Each number is 500 + 40 x the weight over the matrix's rms, rounded and kept within 0 to 999. Layers, rows and columns count from 0. Numbers have three digits each.

# layer 7 attention query, 192x192, rms 0.117, rows 43-142, columns 64-127
483485489578557457466592452539548483570538533537421387553495444501511495579586485539499470497509459474451497478510483550529467504548464438533477530557493552495482516521526464496448472496492523
577490480500584438474492448493483526452521548577536513530521517573499535461527527537500545499552462460495533529430539551486423503561436485549425504583469456548450526564509507480498475495463499
476549556507479538519459625486500550452522472489500628467504539493501487504444487442435513448493490481513523474516509475525520543530492527468494553478455465487568449437525483501555537450500511
529445448515491502436558524486465563488511502511528437568514577546548464509471549526568518557465457515488419551466530485497544430553453528480511450465456425464518485536492445453602560484561524
502481500563556503520523440501507473466548518539466437529456477543523525510462460579547453466457586518484485488538489536486456568541513493506422432563433464538453494542479419445551540458532490
499561528517470528472457531479497433496510441482404462492544547478553495545476504477442496530511474492463463475547505497452547462464596585534479444478455507458539452531521535543471501432476516
423519525436502558526491471486538482486550476475475480526550574493513508577508551544523572523483555551518530429559422460573465537471535475461445428433500448496543505530599464545575496492593526
608553465461437541482412549529529563527494498512500524432517501495517466450403521467516570530479539572518407521454479453468539502443470633509499484537557532544483493505423497474516595481419537
539445541459401536506383501497512528530447395499523536485557460468499461563509441496517527485533501539528499495546506404531494536485522524559548452400496568503591575473514502478465554506515512
481476576455461492493513536515473538501517509492578562490407582545526586450443559436503497519554433559529527506446464479512472469533487506519449559503526457454556551451571489439477577530534558
454464543485472509475514552548500528575563452455440563464466492492470453501591484456502487487467495460474474518552451524511558508455515575505495546582487582431547501513434499555550538454457456
502471440474515490450537544531500526525488473502487489509507492550477562390409485496531449579549476523483495504436491512487478508485483563523551502523476456554463532493517537423487561490491498
563477429529518527436451567471515555472424564474544469516507455498524510428442440498494436441553451509535489516500550519487523449485463472478426533480526411477439505517562491541481466524512434
531551461528506549463430451476513449443444474492459516555585480493529554538484513510508550525522497460543541491466503526491516393479508512517583484529612537509495510503482465541461513484491523
536526534454528547460505451490535515527504509469448440525548448518480529492462491573499497517481478538450469474474512536467512503493481554558558460549499430507473457447516465540560517459478544
577456486489549493541480483540484576449520539532515598498478582517487513454453527502490537495548482505506534492455482465554392459496469509476489495509463489454476550561517507568463498561521504
483491523555645460504584486538463485515591620544497557510433486528557437481477502499553494497553497425486493488503498598472481535507487418554492502527455529570460563547474469536517394552415508
504505479498494548509464496434564522442510453441479446473456459417506478555497483491437483460468581445518533549574532492522552515434542457475492515462541581453491489533496537511511457501500514
533434427504600436458513526502449499484518554554557524522487446553510535465559583558530500459501524548562513472512520578593441479598428501433406498546432503528506511549513570454485527522564445
513499525524509522480463512539473490503534478567496551531465400494458518438537504496541503477545517497475456530542591528492568421520461463486481520471470492502497525463505491475463490466389533
508482461542521469491495536436502469461491529548502495447444513504448515427458532570519554485455530569433477480465506528498494438552517572565503502543476450555496546573434530511494563411512460
543440469472513483513456603545502494442433514552529455496527545526460497446390459450487535577462495496522411479491534494457476523517400515535503540475508472511524471478484454430470506600521517
620584571461530470507482469514563516520452494573528410479439551486428572537545490545535527518445431444539572516488522491524545462529496477553502496547544565536402513487474413526534488531514519
529567483519484453517513542490532515504525561492570469562500544494504478490491534530490482528468471488535522472413504547516493529439521486549500587539501468520446466517469505415558553554494485
542462433501529447480419557535521528500451539492446570541522477458539499466391485528432488496574476546489454538481525534446478524506502518477496472453509529482504524552497543418482512531530526
557458533490462525514433544483463533553520477532479553459512503480452520534531490540505565477581522566436474509519470494554432462506461553484539507463460471502559501537519436535474448476575474
572471531501510459497488498497557488502498577559589452537516488497462487522496450488509528566493488471486473480455499533464443534501499482556483513525524538485494476481473495422532538521491482
442495456517494515447529476464471444492545577483531430522507496491425517578520560540537514511454469439488493462437483527537522469401556391491480522565499529509480460506535441526519425548511511
461454461509494555448484502496471407573522500502552467518521513477545465496524546493490533543508485515523552533512465526473519504436519477480552470521545534500444495465520473553480430469559501
503490572502487548521505535502553491526468532447469524523490478496487480564520528466521506491542497487512535426554473419484491505515459506531540417506470496475542495509476451587501487504585516
554469472453482483497489527431548549520515535510588465547502509495573512459514517481514472544504510487493462512468518478422578581556452479499516501542540520511462456465485461484574580549512446
575539506485481492521438518494552528421429447484524537529509499528547516492446481457556479495439543497512464435525561513513486499537468524462441479515483443538543522488525532530475543463483433
501502484539559422469516570443497489520504608521525536462458498553471458458517497478458478454496463438509445537469447574456518511517537475501432552514501531529516475513489539424538482505480526
526431482531540438485551549529458454553463470507437484564470498447528547491491506590529522471463507492534518474516463512485462501454469477457431480497522479429500550599539548470556429535419566
481531482564545511402520481426543518551585477504469433537457479480506472527554545534475473491495500458483528594539472433439516555491511429472575508449477545492449455580444424586539485485569479
509432487515501429500544491545497532493528538514516470554510505455567488451576435486513578510482470473469540475454555437443527564494522454512459480556517503443512482475522523482523563510440484
461459510494496558481543539504464459474516546475485499504501530438493530468564490458472485543526532486524539537479463493481461516516562432503482451502506509524462513499547499558502476434444538
559501512505511478467478524488457491511511539555506496445507543515453490476472466546492492455455465457486493467490503470459419486493497516563491505540510519507470480498504446437530555513486537
481526541560457608600522508557467443529551467553403593400475510545546530450527476432429453535498562519499488514483460436569459465492445481426564442420424509471523528480496573486488513512490537
514455458528500439525531535469494531473449515528552533551477497500550458431437491564455455525446494438550513471494451504497544516522449542496514601505495499543519499503517517448542549553492526
543425439577549452509509547486462471478534529434546440566468471540530483466462470521552443553537498494519524548414605572505439492486480441519439549567524497530465511491497564439578565532469515
549524475522496499489477560480541560491502555478518494588508491505518462458479499496504456569525458549515490474482480553422510504475446502544484547493496491427510475558511466487497491518469439
495423464523459513499497458546551469519510463470399500469458459443457467533567500419513536506522541565424528486526472509501502543481528465495523430455444508475433527548429466491538488437567538
445471444500488510517498501540447477549577411562388539471522502478555472519559501548440526448499510543468510556495480465598492467452518484459553421434437539517551475512520546535475481505456503
443466503516515480458552489490515503460547523533553433437556476514527567491572500493467511421489480535490566486551395490521459543520534444518458475526459504509480561472470511489513505504492518
530433442555531528526536514544421522501560528425484508543535519538450549517459544520494550564500474488423490423437401511545416465495443486505458506476405424538469494556516540507461540498507431
525461506577565495422530460467488471447544522475523413493520465455525401488517489559469458523552509471460509515556516479418494530492466399467499500535544483430514484589460490521513496495533476
472492541470528568534439517448452515546580490547478477500503461495469478509518478530505543469538509501527534515509449514538544455473573439459480486500542481498517490553462450612415499524496475
525481532491511446429552542460541519440552546477590473566477507481581449482534500530557526530563536431526507495454544500449518549511537472508522525507559499488483497516454418457568535478461461
492433504455509502558512503500548466427529490475435563579436516486544476519568480492531453451579541532473521493524590479585464459482553463446432494435489462453439527521482604531495472472477534
540549473468546455578580496486480528508429490446563523533515520534500595447443527440508495499485545521551511504474471555550447525580441548565421602481471470518562500510488532404441594488422482
547500535518567435484513491464544475476488582496535428452481485517487447432527501483514496499470454447473485490496522549454498502540476474479528526568542465551460453504453469470481515511497485
526492523471497512507527504478488489490547452491497457510469503505495534518487450554490563445565502506506552493567517425471506442550529467514457521486515485444531457485485465532480539492540526
621526528543538428465510520518484478514447523552496536494458454568468490453416435478483504484480513518459487504499540530525493447531490498525497519513456464508474477560583441504460487613470419
464539506460526504530535484493537573521439444461483464574522486523508559539499504510504517521482516525490508474541518505422457537511481494507518439465554462491514509438390445504473553500521546
537472510494571530567530475522453502476464546489508460532502501539523581538529484505528503470510521600465550504555559518556526446566496466484548419495521449549525520510573544536475527507485530
525541435546554502459549543550556443484509535418487553521475511546505539549503486476499476509510498478390474515549411538563501453508501418504449441481463413479485530490518506496560436539434520
448388459551524445500563515509498432478505492501451482551511514480556426532556515480498462530504554473482473524515512543530549539453550487470462508508463511510468473571477572431566495473489495
450578476464480526443555508449479602489407421521520498513531527461502519510515455462503447498494516489497549523492587475483499491490465489508527569544549532484487456450447484540546494531506529
481505539449448502529491445544490468539470548561537524425469508480551469495481509512469539488478545508465552553545446470550516537528498493433486481469495461528518506500516506523462533483502519
524478477503506496497524503549467457500498460508516502459474548472489489473505485507497497472501506513464466540583477485513439487537487435491447506493435541440483513535518511545508475499502524
536459417574577426494471513496461456521558558511478473568466406475527457482507503501484450460481465526489521588573477487506534512516521481488512548550495436490514552542497470450559446468542423
530481514483568430488461482391603566465487481524569455510468521477552459482566480452513503548516540502466546534501513540435496522506531454514457449501558518484472447501477440523581525473536432
534457527524558449416485480459555568473495518492480444531552488441522464552526532465538481481538488438522475570463520508453536555547471475563499476571520619511469456494466447511486519470499466
466418491572484455435552493504456460482542542451486491526526497491515457497558542540478500577431526423452509541468428531530461452487505539460480458495470530506450500535529500459493441458497478
434476512497463528479476495516493439515547513465525509462522510481565490491467493518471513485526540426528594537530482489545487465456514489402470511502524477498539468506566510504474522462524506
488582507536520542499553468495459437507458503474448502493508533515495509470582523506483540495423491462436540541569467460501500471537452461526499478521477512522462460512534483495514480423505496
470517506483470579490432498473466460507543451477447478494521500525577502527558551546525464525488558527490504476507455468557519510494546470443476405479518487489511499557488530609469491479517523
537506514492505487491556513472516508464469545552623404514493534502503536499415445484596456514491543451512449484463592507456504499531508482542489543539514528485470516525465486473548425496526458
492467531547470568506508465514420441519524458470425548462496435493456497584525503533457492441509561486488538553569448468495552501487552525460519477494456545506586488531476463551500489478496510
494493575471517503517550497573446479481492522477467510460563485535476499567482524454506493555531453559525519413499491527519519485516523513519474464523497496518494500448560520541477549447531513
554512547517568476492562501483578525448428495483528428589472455483549553523516467444456448423548480514435500424510527479456540573537496462568531485467515535469508505454553475510531482488438521
577507539528505482464564523462554570476446558511600444556508553523488515482498517490523515560479473480533446525490570507435482537536469491541462582576559540508450448534434487435503471581483518
448535544464433558529477410476465530499536436506456483472480499460516508511518476518504499459462526527525593472585487447578489465503550487435515411475537542441505460541533540522446491419568549
483500508583516437517528451488496448491582576563493504445477459504474470484558478557476537507520515436488620555460476493547434498513547534470540489510454537480572476512452487563445501455497519
481566531466461549465501524496499473483439471466474525509548500545476489478493413551529529488545475509480469488488460493518512472467460509498494484454487467466510459492486460477466532509493578
404546546552472515478531458531510453521513482507478564487414459473528525488505510520512544415551539540511544516550497513482539504500481456456503476500459456504561507500473516514481493506513524
539579564527453484478484478506516514573479516474495463432487499528518519551500463523568530493444453555490517537477563513472522465457574543564549460525566487490466522431522425518454506512546509
526564471536531454569428525541462563468507548493523560564561464493452510469412516541439534534534460569570450467502448533493516551487483528528492555487491497550473536489528535531446564492482484
550442493419506453529526502523512454483444508549505516509488560506465477540454442509572554544512517477579550455425549507479479539517427500506459569460500603517524495496497497456517495545478450
464445510469507538458543517535436481507455509431461527535433501472533535536534505478481521475471529469433539502481470482493483449477562557435483452498546451533523492572514515568534448476533521
486467558502513433515575513491506533490468518443547471474446538497453502494529489534579472490494443461507539529449551520450545481559427514575460469587472452508511549516481478445536501537463450
464538493503485453599533537548481431541502460535402597469443539554481560477451501463508471461526483544449520447426455548514481517524476530486497522532446461520534559523572576489492534522463525
457456471515519443445523456469442501518495536545517541568521553530507520524544474459529586600527539499516484487510451534462474506442482510594460555476508500469582503503548460482470422533497476
434503458503514493480507458487517559564459451506528473543511586486429574465548528438529484490526557533395481451507437530535523465465528488508469496468454491460556487509470414581492488477452458
469434527503520457494559450456569477479495591511489449440449453452448465531509485527472555507498532465467543489541501523522577499459493459490478529510511500491437496546500486549523435465486498
451481482520517480496514571468473497505486465492409484504431483520485583518537560412504497491492534507521527535547500496511495451520532496495420443428435471505454425466496513554512488458508511
443613462501457532396448475497515555500525488490500457512513468497513495428612447477442435526542487465442473569546511454399563523424467479529460496507521517463527521511455431505509471438509455
474491477556523453550556520489521495499455534535512500485459526502484467542533472464478498515501491445410441447503513553450484496573470489599501553575513481503473514478484472434459536538503564
460454554490438512535456490472543535458498431513460464448552484463497445523528536512449524430439552486546543532595443453503536536490478454467437468439539573435466451518446582596504546427527496
432521515528444511455413472532537450484519530488483456512478467461480454502537553523492510524499544494494503510534424478552523470462527425489571475502453464491508479576471477615465497444497504
488499480567465495518586491566525476477546550516539489467581533496492455521510548513519520487486532536512475456443516570518493488418478526449527523509528454559484551576519500485548517505543380
483479519524551451558500540552493503512491566490554461516451492519487534459467522507518464494470432545480455406413539566488443447525474608478483546599424442527535543456522498338490590549463496
562519531475509509544531499460437510475590542517488443446545514450517448540506509512506491484451418506526475470456566543454491537553540529504542484486498557475404516454510489468513538546526463
507458489609525551520537525515571510479563509483469416499496533522463556584487554557493499462507458486462466492447489526512569466476539442474464439540431498514456442561579449508530497525511451
561554495544484496506536494524526469487570449467404497488484509469471526560531520543476456488506426484422481519522506547535518449483540507500612518501458471514409501469533527498434440482414522
517563446483515533509519516381406502423458457536499479502507478473501505489521409493498463426511474429485486433466474472464523534528494434561467490506486581477552464509496484514525507506469532
461466482525629474490555570560420484495476638568508439511444567603507561464521536465553485595553473568453413480399549618495431476484445496508508561531412365574501541413546480431502548518523471
534516535544561495482486534546480483459505511561525515474494431483531529440501487470524458519482473486502454488474452480472452532564519495515459532440491467522471510509506493464484450530465559
500436447467535446521581515476542461483480562545469463570442491556535488539440545484527519485515458492407501459490530496566502473526518486512463509533515436514478478552541529456470579491528497